{
  "head_dim": 128,
  "norm": "rmsnorm",
  "norm_eps": 1e-06,
  "qk_norm": true,
  "bias": "none",
  "init": "normal",
  "init_std_up": 0.019,
  "init_std_down": 0.00348,
  "optimizer": "muon_variant",
  "max_grad_norm": 2.0,
  "batch_tokens": 32768
}
Each number is 500 + 25 x the weight over its row's rms, rounded and kept within 0 to 999. Layers, rows and columns count from 0. Numbers have three digits each. The size before them is the row's rms in percent of the matrix's.

# k: layer 5 attention key, 256x256, rms 0.171, rows 74-127, columns 0-63
# q: layer 5 attention query, 256x256, rms 0.19, rows 75-127, columns 0-63
# v: layer 5 attention value, 256x256, rms 0.187, rows 0-46, columns 0-63
# o: layer 5 attention output (transposed), 256x256, rms 0.17, rows 0-45, columns 0-63
k74 110:518564547489509479559460505533494506535520529503498434482477503521531486531491502490465497559529502487508458493528490467482493470511492467514534497497547513479515487517498503447478481489490506
q75 094:550536499485503528488466488522517522495485484522548501461433445520524479477530476498491463499466478475490522482466519508559469521525521512505517525504519473474467512514502546492468532483445502
k75 106:501489492518501531476470497498477512483486477495471481479490456503496499480518471461503479500495490527497461476450487519496450492513565521496501485518478462535516511474495493528516514505466498
q76 129:483516495499470490509502541466439516473531522475517544483493536495491493494495510469479484444451552463534489528482510503519510509498519448495563515474510505515485479523527471546475503479520491
k76 105:545519474495537497518450529474501470520488491450509499510484515512431492487491534497512496475533477471496463445457497486484517487477485504506536507503495485495564499507459505550496497546525497
q77 096:514479519496533474483499487463490490473523517517522436532533503534492485494481529501500533499496475498498500540545486481501445511498518510537522502482478544524502504478488467463531530494491473
k77 108:496443508511526517465522502535486488475519474533519504488487481508482494444502486516493492500483492496534482528506548487532439516460520494460511519512474508519527489482484473525441518484539515
q78 101:551499473463517481499506502511521520472470528504468514517490516502491477490473506481512513500472470508502526464529513513496532484457475490466507511470479482507495536479513559494479546510518474
k78 113:497509501532483498482502512469501500499516486480496496490472464468563495483490493498529480488490449551496525529464505480480474500485483495456464494473501493528490527508461514534507517490444507
q79 097:483502481516518469482527534492503505491482547494489489508534495505502490503489473478515497521520511469452482524526465550518478486546539529524497471490457526496495496466481442549486454531494492
k79 102:534520502482493496534483481472554493518507515481475483524493508513483524504513513503480489513503494503526488500541526531486514542551545516509501501495517509430499509505562474478448505523490463
q80 097:502470545527475514519545524494484478474565476463520449529506496538499490511470507484501524526494499506519476446504454451538494496444513548513512495497511552488486478486489526484482479498491459
k80 106:481519506524511495487478487470539503510511459467529459478499503495494487516477486502482489478517538472550490471503483483516467510539529524465498454533522474491479474493507478510499449491520508
q81 102:529446542482520515479509494470511519502534563488546489497477486499471505457494506478498494511569508492495496515504479515505503504502504485504540500525456507502475473524523501489490507457467504
k81 099:449533479462505536532490480497520522511519547499481479495486477481469518506524552462522479484532492476515469502501490487476455493467512503480521474482482536533493487513543468520491510537515523
q82 099:511455511468449470545484561510484479480517487552503509500543498462481489506524502480498499518493540516554504503480520469421477476485502494503479531513449533483467491443536529498493514506501520
k82 094:459506464508472518520518531504514431507478487492517506495478507472510446523505506552526443461506509548487506504510465492448471490513504460485533496525492489504499470526508506490517478494524488
q83 105:518503495467519533476504503511493512474512473528511454511480495482520465480489512512508482482500559541546514443466514447503473489529510506534507511489521500459494506473461519472542518483492532
k83 104:507506513524502511450543464498486516498473522469516509498493541479512461466501486472485476516537513512516476469498526495513476514497556508479484520517538484497481543500490486547540493533472512
q84 106:507462470484498438464495526453464491501467460505522481484523497541481473473464456451569476523501497465472558518482510505498503524523500491503475520485526465475546502518521462497497491528459454
k84 113:486507511518486514484502515504522515477506490513472490530514464520447512468490498448509509540485504493468491520558513515542447475532455560497514506499463516492493517505502530491464482526485445
q85 104:534521504518486491506519449477443506475488453557525522521507500492491445498502456467487492490462468500530532496501482516543493476470486509476507466521514500487499523508520468463491558521495483
k85 097:527457508493451467500519536506509517475509520531494499520526503501483494519472488504478499520518514501505464464473510479588508520492480512471478489513523532498492501489496496486479512465532514
q86 096:558472511502487516517474466474501484486504460520514489488467497474492510478488483497474522505517470528505466495519465521483485528478488509475538536529469490516512503463480513459499522526529522
k86 102:513465515521527510485528462460487464482466500504495539480503522520531445495506510496459523502546525502508481497447525501474519498480559502509478565513494495459484504521524491470529512456511531
q87 108:525509457515479527490509461435490532479517516466447458487511508494464504507501503489487495454469509529499498527511495478496518491485509511491476504462526493528486528500516485497527499506464523
k87 104:518509508500480493507471504476544510463518493506464505462504490516524538503488497481504491480503522480533474478501515494468512488509489474473492525499542492495484504552535479435485525464474506
q88 103:523524499477530518563503462505500477479545523456485483492545519493457523533526506492474507490542498566513520467487513506502457492478514523524536503481494508510488520470546522553482521476554484
k88 102:476465489519514487479526477476504464461537511455486457484468520457525513523528464487484484479495499500512485506485553456510526477489500483449537452497510465537490471442458506483489499516543476
q89 106:498496534479498465537483503500456473520497467487521485471529512467501493505558473499523534505523521525503520530470519531484510529486491502497468554524463487479521484484496492528470488473458493
k89 107:493490496467476490524486464576521467492486521481517485523500527464423508506518476530494487467509509526477494474534537541494498462542483523537481496522490523488507508506505485486516513508485465
q90 102:504468474495505523536460444467535492512516469460552527480468465478490500513497490486472511514470500517512518549502491532494484494536543546474483489484471512501544446499506518529506500500485539
k90 110:503471481512467510523444480492518518469511502518491533506480489506532462568469499531499512511504500481485493505490499488475506496480493523508497467446517526545529516555511485477475559529506466
q91 105:518496539499493530467495480487484497476480478490474511519494490503495470517454484499511536569513484539479555486499483473477531522507545488515526527472472489501497495506563501490518522520493513
k91 110:535530500540532508504452486475479495516494488487429499510516497475515480516470542466509540513515495536499499487508534461528518495521500525496494528478476499511499529522484527508508491472518455
q92 104:527497467505544527510531450520504526457504522511456531510479499514519518492510491482422525490497512529500487485488519504476499486463492452519500502476499504495515464473469546509520483495513547
k92 102:500513514504542502512539465487468464545542490525532527471492521468539473490522485494456490529469550515478482450522500502483560465499489498520540476492521500517518495514500534440500485503521533
q93 108:496503514529445533538539504496513458506517505482464485531541505508477502544477539489491489514572504512518455494497471496492471502464488476512536498535491491513457499482556500491473506519500484
k93 096:503470523491501512542494473473549503499482518485491508492484492471512485537518517516479470494517505465517493523485475528550517494475506460488525466516488461461451444491498494547509460513543486
q94 096:505528482484463519485510526519518506493466465497491522495499514481504483477509479526524508486543493541514512485504523507460519485486493508490499499488483504512500496472484543526506506496532471
k94 106:498485479504476480522528532499521505529485531480492501511522519503512501511518484507514506469499472545491539523539498482428496486477492501488491475501488498504520531479532513501538470504474511
q95 115:502477419502489465533546480466471493481498504526447503503558509561474487442493458476535481458510491532501500505509549472486550527449450495485493523489488518494539496511494489507505507469502528
k95 104:452460490497480511541544500478521495485529481498531486515504508493492484463528438466506464504463513487522483518561489486509523498521481526458491465518486538524493488475556488499478486449479570
q96 105:468501523475516547516477492525480490551499496466470495526523520534457503512427498530490491549502492538481505480505508490503514502536539473509519526530475478504514473518495520502532511519519478
k96 110:464456518513495527482545483469495484515526515495486522551500523496497460506522501532509488549516478524520572497505504478511497519499486545515472503521536499515533467523490501507509432535475507
q97 106:470469518525472471548505442499485497494512500489482501504468524501522471512563493536486476492519481488462524485499525473518488475503511481506528495490489498512540467512458524510477469505482466
k97 105:472496494464484477495520506548523486469531488489534521491544475512483483518518482497502504491547492507526482511497498468494490527531502529513492460496552544499519521499490550509501468546518549
q98 125:512527517507564474489498500490491512499522518518519509503508523500503502523496513491550496486497480479555464471458488517478463494491456490455499489489492484508505516476515449475503502493519508
k98 112:536513523467533505522508451533482481524540517476498435504533523492486508510478520526477500454485502480495493495492467496520516507505473481511524530516489499479456463486484504509508460498524515
q99 105:453490524433552494493506475465480539504505512544534516507504498474555508517500494466473510475494476466523525544503487465488493515501483487450493500522473494475497466479486508482536513503492499
k99 111:470541515467510546510507491563456534525475470490517544504481550482497513467470493551456519491490492481511461495460505497504494497482493483497540487470496515529461506487474500471517519516480494
q100 104:537528464540490544493510538480529530495509515492526525511548511518481504503477498483469504486535476461504455479490506501502513483519497498486511530525495492548502482475478502498492516512512472
k100 104:503446485502471538476516494456523514518522516488512530524540502484501495506506482522495468532487505476528478490522501467493474495492503484489481518506520488447494443504483477539487504526500513
q101 099:530503512476492528494523518546475496497505443523522509485495496533526494464530492538491505526519475505519467515516483458459485495499494504532511480539509533488498490509431486509492488513527487
k101 103:519498465491499509494525494518519506540443486464505504537483557522469499532490510528473471535470501495497510518495481487479516512497557491495539472530521495500512491452504508475525482476498536
q102 098:490478493517437422521493479523534445525480483508509474515509488531474472514522463480530525544505479484462479444502493513488530549485485517453532487510455524505494501477526501529469495498490513
k102 097:511489495514531497506462501490523482522464482469498500524457480555444440500491468465489472490484534535494465453522456477505495445502502499506537477498527504462498492463515497494463489467505456
q103 099:473520506496492509508520508504485516522493474500544489518461494481477493505457480493490512534467513492480471496466514531486534502482483491420484513522482508549505537483502516526524508517485462
k103 107:481493512490525524506473536452478533488476495496492499500467495527496451488467466517489502467497535496484546499472452506432501472483479464458474486520479490489516523477516513488493476561525510
q104 099:485487488496491496525477540485527523500527478524504507496505485455507518482513499479519484491498521514474503525502544516532472506496517516563518482526523503529543467537442489553481549510509504
k104 098:443476525474473487494496505485499517459501534465513521516507471490529516508508524502503514512551541505476534543502513538505494491517465545546468482487504531498513502556495548515511481490504515
q105 102:462508461535481479511505472530510526499475510498538454501520483503525501541479504504496490512512527486497509478519495536443527507527473496490503481526490508516536454525467533490514494509491496
k105 100:489501498487496488449481482478502535534483488441563520480556482518493502486482537490468546470462485498472478518499474522454512512504485487525515535494516525459510460491522509508492458488518519
q106 099:517479496535499483494526523504480490456539522451520511522468499467468512532518521530464485474505539477505498494485513543493493475508509470539496518507509516519500479474522485480502480475509519
k106 094:504517500503501473490505541481503505476535529545558494467490473498492560513514532493501500457495555497491520511523507526444486498563462489487482519539527535495501509503487467486503481493548523
q107 103:533480524517493566529489485493507454495508457518468489506477510502495472529509487534522470489493512506498553482483466501491507492480500480500523454477501453510485490494552513489530531502496475
k107 103:520490517550516514534496506513464467502511491514484506489479536511483439505528520521491472515485474527492516498485510518528473524464557456463480489511531492501527543487565506534569584519503508
q108 122:490520478492462477476506496494456519470520508481480480493493492491507503486492510482477507455489538484519462498508490475501521512493517466555513528488499493501497450525537477542478474510520476
k108 100:463489496473530494504500527478506475454547535521525474484480529566480497451513497491497497484446515503529509506520522526438516497501479499527529516537533491497483498489565556458503528499482509
q109 100:552558533504439480495447487500520513491449504501493523481476508498514512539561478530491468495470514509464521489519516504516489510504467527493472534507495504482499525469469560491542479470510502
k109 096:529477514521510481499497548484514536488481512525491524476505505532451500472531432465495479493517509482460499500523535491473513481490522519517453535485472484512495551522531538576506522479471508
q110 104:488493513473502479549481499491466478495471528492519468478506518464481505505505515495520509523502487501452469514469533503475486498537519483535529531473510509479481478483516508501441507506497468
k110 101:469488469509512472484514481511456484456521515515493502458462478478488510499501535548529493518492483550496491475472511556501487487541503522529537520519499509485515480530466457432488489529526523
q111 104:516485471489536544481532462457488519489550498510486522508501481475525504460471505457423520501465487477533490538504522453510500511480529515496475497491512524532508469519486492481487506526476535
k111 101:470496531504481532497487461479485480489513493537504524455498485490562473508471500522506506520494490502503489488491479470503508488515504524494528482499512507504539468555525492465459477483531525
q112 092:482493531494505454487509489517512451530505490512508466499495544523478476489523465493504519487481519520516492511468486596491501525481530494504551502541452488507495504553522506468473487492508494
k112 096:531471494515497516503459458516512468550463489526504504520528496494470447509516508525462492476543542513458524503497501569491489477490501530484528502496508535522497521553492523488531454494537466
q113 099:496548524528549495463548490474520491534486481511504504516500528511474478503507495471533509522498475487493563461494522488477490491491499534459545516469492516510493507508519493466524471548467481
k113 106:537547547511544499506496530506503517522514529517455465509478473495484493476500517478496516497475509504469512492499476476550488510488499536475497470460474498501471497503486508541496540510489559
q114 101:537512484490518502515485502502533527556463538518525467482513463501517527514518497519474477513482497462538474476493475514490494490531458525495491476484535475523490480491428514506494536521458488
k114 094:497451476487504481471477500492496508493506541456517498519523490534519510520473487526469469491525502497518500490509504516507488522487489502499478526473542508524469491492483495489507503464515524
q115 102:503499531517505504471530437502508522512499489490513496467511486506543528474500497486485473508519492436472546511510508503503526490489485528462511506465508551516526498456497520480550493497476513
k115 111:486454510497529518494522498518468508479486486541502510438505517497484499477502476455454512519499485489506463471535556464495535509498505531499500522517471495511473503516490497480503488484527492
q116 099:480536517531537517495488443495535496547486471474478529496530497528495525527474494538546528513528471501486520487520538528499546529552495523471495470509484492482520508526535506473516459491471474
k116 110:540500485491518505509519443524504511522512487532504511491539520473528494544536484523480525478478499481468503499479484501507518512485481511500454486508520508483529504497532482534495524519510519
q117 103:498533502505492520484528518520512507517477506481531489510461447535519485473493503531513521511519500519508493517486480490526534502529457473466489553539494483487507530486459495513490446501479482
k117 099:501533451504487548497527537498550537526478516498499484512526472511449489492496506536484489490512499509517498501523520470424504483518514479488526538554507549451528507531509510500517407496509516
q118 098:478509465542489518480553524471535505507508496499517560520502504482516479531527513496469524507469507525479518470558510509507453503500517541517460510512448515474520483456531502518491481524518472
k118 098:546518520534511520491513517488560548492536528538515526510477478498530522535516474481493533493481525467519505462498556499561538529515489530541466474437501525506468496515511496518513552515492502
q119 107:484516463527492451472558488483551498512511470502494513490516506518504524496486468503494500431496456466493485532523514531467484511460444502515513524514506508511476480450509496488534469509478496
k119 110:450473488504496490510515506544471485524524487531531511448519491505495482479532513499521499527504465508484474521514500495431495451460490491472487475536471505464540526464531485480494472508532526
q120 106:477472492478463491536466482525435527469515491491507468466551522504443527488498509447484479521501525490483488467471538489492484466487453499550525516485534517518491463499506510526495533489504529
k120 102:446528533475465463520501452458468464463511510475462506498490511489506513469497547463507445476511518482468469487496483504478498465525487526548483496528544524533456487463480513509488479524520547
q121 103:527508509518494488475498481518500510480548507509528510544457471488525458547475495499514522533486508472459464527468472491522520473518522458522525539483543499523513499488494493484475488494466507
k121 101:491514462513497510514482474531515502492513487501523503453483495528460501499502487483522478488478529488520503495493493517506497499562477501513489534502492481493497503524464515481521478514515540
q122 101:492426519487486542507491534445476492461533518477510547462445505535522476482475511479507483517502517468451512519497504459552464492501506495505469508470503500484487517508509538527517500474524500
k122 104:486501521480499530534465470456501503496500484466526514479448485511493495505511511491535483475516537494461483480508485491529492518489530515505465493499500524543500529505520510506496471505509508
q123 102:503470485491511475462539515482488467509490530512498501515525491498518526514525539520498476471534505483506430540540506472466540495490489515484499512491499539501490548504464475480493520479499515
k123 100:464478455497466514514515465487482500515512463473518498454503507533536579449518500499503506502500502493540504565532491480484491509513478511510532509492452495445469507511484440494503495488484518
q124 098:564468512486498477487505528485504512532470473504480487513472511482523533479477506487509494502525513490498481489516532546557496513480505478487512511487488520518468517512526497523491527476434475
k124 099:523465497488513511484476476485460517472483462558479489485458504493505467493510473494508478477539472471511524506515484508543460522492536514511507497480446471526534508501513477540454539517501497
q125 101:507480464536475507525466506445536513494513481507514538477479487531554482493504495503484527470466448476520486535502455492510487504512505521459493484520502501487500510478520476498524491521513461
k125 100:519491478520498510492527492507523473501470466466514516482526472489496464538495506540481553562478497495506482491499488483473490517464512551485484493502493521430485528514543539458493515476521500
q126 104:471499492504435488501515503496484503498548513512483508487500480502486520488510503507479501480506505498475483524500458475517535494496471457493491484485438519523499469493512506522445483487514520
k126 100:458489484498487526554485558513520501500532518472506455501494507533546504484476494522481484480485500522532504517523534486465497510497522478538500492532471505475506460523551528502510507481467498
q127 094:481494459538508525509528518472520506531528504491459529527538514503514563460572515505489453482528530422526500541503557477507487516473512496529501467525512507474528517523478482525487512454535455
k127 108:481498523453492518535528504490519489503510557483490496502470505487520564513551460505481476509487526473462515502511505512482476453502472474515461489504513472514450471472473481499494520501483490
v0 103:514513489510532474495539526502519471513485541479474502495486475525517482521523496497471522506481466551461484493519515477509521496502504502519495498463511510474502492514511536510511476476483479
o0 104:506475504502519456520522520539535522501517466522504469528541506490532493522452516493501485487504526530534527478530557520503498552511481503473511502474464482466507479478491481487489524496491537
v1 103:502509495507507472480522532556475509473526513521513501494484521492497521489455518513431550473477498533525550546501464463489504533515508453539497536520533473512521467497504550496489539486534548
o1 102:531509487504528464508527501516503502524466517523532492514445460541496476545513523531510504467528513516446488518470471490524490486458537467536512493549556503450495474508493539496465485526499499
v2 108:492495465512447553505459512496536501494502515501515516527482502542467477485495437500498512477488470527445512477469511517524481533509489520513557525555508485453523539525488477485540488459456504
o2 105:458505496489499495533492493499494485476515526474521529522477487563487513492508509506513510498521499494539514511510484454467482512511501527509574485547516463514557521489497484477519453497498482
v3 098:509479495526473525509487489500512515548469519529517503528546474481441438497552494491493495483500506493505480520492522487536447472533483546466466521507499488478478488517498482462528502435516492
o3 093:448469482527508487494492473510488519539466489515486466479538531495487475507547503517529500536542528510502491531529518494527498512525493512505510506475470489505482486472498497467496492481498513
v4 102:543480499482504491478481495531497497467517497492485494437510479499475528489492472506445497526506486502514544490474538524484529495494531503497531519533482517479486521512501494542447512514535466
o4 102:487532521462517493457483489517501506503454483511508485497522508471485492514469497484470540521453475521463491499486484547537500509449499469479525481506457453532485485524470535494528452541448507
v5 108:482518513515483489498530483540504482490504491490478527505515506520513481473523489505484490498514529439507488499506462490514494470497482489538478526510496475469488501526482513489524558467456493
o5 109:467475499521521471568473492510524473529493471505496524507476510477477488524518500472525501505480501520507459470517481468520515507507488474523511507537485502466467491471500494516504562499491503
v6 105:544540507505532484535491491457483527500503502483475481528471517506489541522505517488542478518485488452513521517506501508513485505489512510502489549480523505477527440558487521518499495524495448
o6 107:498542494492491453493498478510523522508459528506458489468515479512490472448508490478526518466484487527516521487521512517466494504496504525507513516477471521481515476513532543495480511506498433
v7 100:490490513492531486541507496464494468486513482495496522438452558489506565492460521527535506501497476519501486534512485483502554508491480502532509522519480510510506523525507485465496528474510522
o7 096:497482523470503504498511523537476505499488505486451501474471465515482515511488488509492523509493537504528521510506498482530518499464433523522523500523450492473563497543513475484529523484525485
v8 102:499478462509478527511523520549516506502516433514488467463516504525528485546520520492487521542540474469479514501528494494478509509475520429523515501517486498511517495478500491524501531505502483
o8 105:517548475550495468562522492506530506519512494483537490450487520539491479508485503448543532490491453469468494554540490500533460546516541478527493488540506504557484467474478489552491500539502471
v9 095:484547495452485483498571530530477463504509497495495501513492546490449516549505496506492528500510482536487488505502505515517511491547515506521480462488498481522564532478508513466478504495502496
o9 091:459512515494503505493504557488508471533524481518507511521515510474484497493523504497514491482467517460519477538534532527535531538488518500459500491503581518480523488487506513491502510486517497
v10 106:519454481493530533530511508483493543491505489489515545475458476507484478488501499484502507517481449469519451536490486504485491512528453556526517483488480538533489510487496456457499503562538499
o10 103:502445483439477530515485497498495497445490507477492522518498515495500518451505465505515526502501496459528514518487504469445546483535489481538500504478507493469446474531477466428509516487511468
v11 112:499498506469474503504506509496522461502523507514542486519470480499476486505534521519518496497538512507531543484521495570490480540507521503499485510567533519496478482519540504476520504517529476
o11 108:504500498523452496515440472482487509501528501515514506513486500503498531516476529516489482459489508535495549488504538547470489504514468493480526511521518479452475506522482528495512443507540492
v12 106:502526527494485460499493480510512549551482480463478526520503546507494475509513488525522507487495498555473538517551472497488496481502459492489470515514489532515542525514479487459447477482532454
o12 099:516471474483482477510475524518478506521496527484490481516506479514466504487532501496487488497473493490502514510530513501497528490457453480486476551538513523503550527495444495480460503459501520
v13 095:482502451507451538518491492476514507484497494489483479477506489508528506523526476518499558438510512543489501525528480524527522517527537480488524494489533485481556460466480491497509483496471524
o13 098:513507469468537516562472478429509527469492503530448498511484475510522537514504487486555496527496487491474502513525487508492497478466515487489526465490501509487510468462511478530506501511437477
v14 102:489483492535516510515457512497481511487488551498529544501491481519485528498468488518456496499488522515482567474511544531474549507533490480467487511536477460494503517527522468450487526503495506
o14 098:501464541517540462502488478488496530498506542485513488491464487499508473471540523503475519510486473521448546511482509518549501489542468451522493531474522508547450484565527463526490515479476511
v15 102:501481483507537474501503479445561483524457473492513543489517483491491433499479521533490522506511487464497506491523515521511510506484522498491493520503514501485479513430452495516456512536500475
o15 102:540515497480480461470510500458528473488491478496484523484519528494437487505485488507473463545511499449480546508532516522503512504500474520490454543489486492462424495496445503496485485487441506
v16 098:475466506465500462476437511545515500485484490499497481474483523482499523530513506486536466497454492510497510511485497493498506488490552485487497519473555518492517511509459484500447502530461502
o16 102:491500520473499471509502499545484472472504512484535513492469494483511525529470497531511485477461513493502465504472496527514513482443527506516525492496526490505502495448517485511480467534456492
v17 107:495500480472528520498493491541517485520513475508492472469497560481476491517469528469504515489482513491507494515509457532551473525478515493483510491497529547517492497487466477483496481494517460
o17 105:539513531500548496511488516502543479506558497499501492505457545456482526565461471481491510517470551520514491500500502520514501471436534482476504490501467509492525448487484493527486493475491530
v18 104:499460515516499469485491499497492541483465457586498500504545491543490508525517506497520469516515530502539490484490463521489467501525548517452486521466445502514476519518500481532525503490501550
o18 101:476522539477528489466505465519456512419494510502493442479493496508512522468510501511470478507536469493529497476540509553523497481521546505502510495468499530474537516508497493486497520548478487
v19 103:496516492475469466502470537472493496502490497507501478472478511493503514553547485506520477510529511505472491484474467508511498442452524491478487553509508494461514537504503519479489505468446472
o19 101:494499510465454454536473502520497478478460533500459431529479501501509538525523483510447482484495455489492509547474516482512494477470511511473513536558501540480538506436460498469508542464518470
v20 101:485508492478493497517474479487520482521504546535462535501493492487534461503489526479510484509503501512521514496488510499496501430541508496458474524467533538487478463473451554553495516482494484
o20 100:511507519503558501475478502490478528527484503509545527489512508463518484544463488469520488473474489502546499516504493484494474456505498513481498510467522444500488507481533485504478527480501469
v21 097:501469512480519519511515533494527519511485514487522539547500496504495532464559511517465513526471479527511522529531514462503507488491506490553485505543477540517552555542505501483494511509505505
o21 101:484522514532541526481494533498482549470468511450469480497538486500501484498496531531470492529519486514504519500506501503494512497499471511530538480527518452492498567523496530473500493491485462
v22 106:515462500494459559491487505481478476462455488493498519490493495508492539509494494475588533475506495518498424528502522497511518554517494496528536513472447500484550531514531461479490512511491518
o22 101:495493526517498505509476482492483509435516483532459496510465490513496544494497481485499535463526529464505531484512517512505536550503479509520519518510496513505494509501469495514530546509494489
v23 099:501529472513518532508521468518467488516503490518522508420472553466528544498513482525552531538499490562533516472462523505437515558514524502480495491475498522535497526488469503545497496503510540
o23 100:507577489496571522487502524506484502520504472483471495511471516463518516544463532496445488536509498532502476530511507503484545479484502469512510510484529531549531487498526496504497486504528500
v24 093:537471493494484526546512508456473534478521488487510470510490505514514489464514492504476488515535524509481473544483483478480464526460506500451503503495530517473473535523469510509489487499509523
o24 085:533502550473478517518456486520477504496490523456450510455474528534492514510456524555494474502537540481512498544515499533523478515487475529532477509544530533505476506505538514484489470511497524
v25 096:522521499478503492494515487465516492475577524491491477477575504487480482514518521518495521506483494481531508501471547514514497504496483465510499469543469461506544487474527488493522498500515436
o25 101:537526495500515539535501502520519469524522524527528516477520477472506518492521498542467512526518550482482507521418517521482525486489481524510501496521446498519497498512502488516494497479519441
v26 095:471511492515498473526565522523552492500455490511481480499482496462444506511541525473515520525539524508519538511492491473475475515520516478535498490515459485463510489510458514505516486510518528
o26 089:487476510442495511505510497539541466503486517508504532515493493460503528493455490483487488456528537478458480504504527498506440459535483488465506517497458491496562497534465508542485490523528501
v27 098:492506522502511468525527525476511480508513458478497512480530487494490508485479493509477465494496482544493454510502465474489525485478513501502496459491513496461551488510514481492459463522501485
o27 100:511475479512505493512512509462452491449520492528502508520487479497517513494494521468459521489488496517494512531526463527467541523469486536530472536517462523444453540495529497509483489512493511
v28 105:493502535505453536483493519500465493513495538530506513511483514477492466498492498496440503468493506516480484521508509468534478513507512449525472465496519541505510489500487506500514506532489568
o28 106:517540508477481513446461524464503542507492478529485546477529509469468517522426498505519491493522501482514511543488514493484493462534511492495490479500524508482475524474506484488500532485481499
v29 100:469485516488497482483530478522465515471485471498502492525531484510516502502501495512524471485518518515480493521494520480531533495499510532469470477471542504508496483491518435569503496510498473
o29 100:481462487487483553499518472489509507508491499510514504542502509468492536461540532484536497527499458536499452508468539519510501506481490502462470528483520483460485507500512489504532516531494509
v30 101:533525539577515492482472478490470519468484497516489529499485538525486465513440486513522502488500500495457500491531482502511469535469432509490489534543469533513525491524543513475506477523455561
o30 102:447507500525504508502495509465493516507501511497465482497493490521511486521512516539470466548493518544512497537487471476495466504485491521538523510507467499536498480539531488501507510505465471
v31 106:478531497502512477476538486542468513533532504476473486515509526490507498501484489462519482498502482478558512556479479538465538486488472473500496486512470476484517503505492497527474496495577488
o31 100:480492490490519469469538498495498546486460518475499476463508520459494491470525535453484477530508499524529461549495501538418508480455527484495491500541466498510493500509510476520481472506550535
v32 094:530486491525464521485508507542482450496519512510506492501461543528489493474496457481486479506468495501470518504519532504459495465472480474453503456502511513523508518525508507486510473528525515
o32 095:513509494532516550521482487542453525498509525487567514532504469515503496539504488535464471515553520499498459514474522533515520530481505515540470471485513454517538520500460532496502537503554486
v33 099:470494515463504489516505497535496527496464485474494468517500513497500537435480484485502484532485557555486455525505507473517454510483498515481465500494502524477541508503497488497477476499511486
o33 097:519482507488550497478503484444490487509453492508485478506530498481466467517506516494485536505524515501482475508467474519511491501512515520529495492511504498510549530521501489533487467527480462
v34 110:531514523479458519469503539547493497481481466497531530489507505515482500507504494481530490493499466519488513530546482524471505489480428475491493537468475489435490502521472478525496471536493483
o34 106:490575535523461528516466510486528558457496511506478518496522530494498515510487481486551468444523495484520532500498496517495512541475460502516500478487483519493500487513462483527453504489492506
v35 104:468534460457485492525493448487511477517466525468486494535470523477530490512511436504539500505530482521501558487507526502555491481477505517513483501528502526462468507461520467507515493506509465
o35 103:501507475471491484500531438484537463472478430507489492470522492457503487526477496489544501513488513507513525460510500508529486491462485521488489485517489498506504527477535466491469522545511490
v36 101:501442489518528451506498491514481528495491455484502479478506511491561451552487494506531490527517505494516510523491503496459540515470559482477497514491491490490506526505461491497461462499512536
o36 099:512483521531518554496513491474519489507487516508450501451488480510533539466526495480477463501526509500470505540512525501480499513493514509464521486500484504513537493475498474463460484524522500
v37 108:437503521563528505513534546499483501484496464529497484524469502514499506514511491538519547519503523526443494462502470483508532553540463503466496520505510513461507540548489473510516481519523498
o37 101:493497506523501511473529485504512528503505448460485482531490557503496531537530464532512563473510512539454501506518486505520506513508470513443495488490480472553521480532520492469498501501477440
v38 109:498498469495491467516488514482485522512502486494533567485469510428519517500499497507545485496508500462498518521470517527503515459486485531481534522519439497493443478450504499508529487525473486
o38 104:504525452475507522534527499472528523502532473471518537484483501458496555487498504510490468473491472524529492510455528514489502468481478512477531490503490513488464497412448511492538479509522515
v39 109:505528500521453488551477471480536515505459501525496567516546428527495520477514521489435494487466545498495466466534493507505481475529504508486502483495506513498491519502524509486528502508547499
o39 102:518483498543490463493514473489535475516468518506566500546524509513491548530522530487520460504462495464505519452512473485504499511522543534531522489470515512469477498522538512521508516514464478
v40 094:493512498446503516486489492477485487496477495480479484467470483495493497545483499475513523464503522511468553507515485548488461531517456471485504515525481469510546428508523496493502531506563534
o40 101:492492534493505471510509496485455474499466474453522511489478479505481510498525457476516524529510513522471505475553512457490538477504502465472500475492517485521461507480531525572483487460495503
v41 092:436499529498481520505513508508488520519519488490543488539494523505507523486457516528494472470483482508467499533485510485481493534490498454494539520496516469521545531509496550508478466510516513
o41 095:495491477554530546489488548507494493539496500540535497476469496482531514501490508487502486482468461513491490474463506488500488480498521488550516499484511514489511504534506507474503514488473492
v42 105:469515484494475469514468480490509519506517500472535487473520541505526532496504491506526488500456472524521455444474544482456527455518528468467501527487502488525480525497496498487478556526484520
o42 095:497518519485494510508501509499496500428488525484528524469506463473525495488468492488493506554487473478469486501524492498495536516510482469546491537504501510513503469470545511538519496557489506
v43 095:502515498510540531503483508472477423492501502459474539487467498494428486496534504470498494488493486497515498537529482508518473504517488482546532501486519522483514483492477533499489499514514516
o43 096:470508482515519498497514460472459497532517495441504514508510456514489523492523505490518494468464483491537472486501469477479450501453470512528519510530489491479487463507525514483519504460485512
v44 097:484527504476509564514516479500542536496492473530506511523506524530481478528487485525494476444508514505523525454505483525497505498495480512540494531552533547532487456517526526464533490488520471
o44 097:486456536514509490556541462539453503506495440542479487499493523538508456486480499515482501492482470522503548493485492455506556535507497490472508461519479515504526527527437541506516498473498480
v45 104:481522505491484507496495483493497498523479455539556507498522502496451501455508521487496508533531528528538507474517526510467520482472529494496454492526513472545501559483484492516497530540519489
o45 101:498492522510515490473510495493521522490506517497520532477449485488488514495441547471466491506507516497524517499475461515500473500510524536486529469500484500538498561508476541519516519515506470
v46 107:500495490523494514506528516489469488476486462488535514488503499515493534528519471529509503496513528495480526479505521472549532514507531476526502451575483483516496449482525518493478501507509529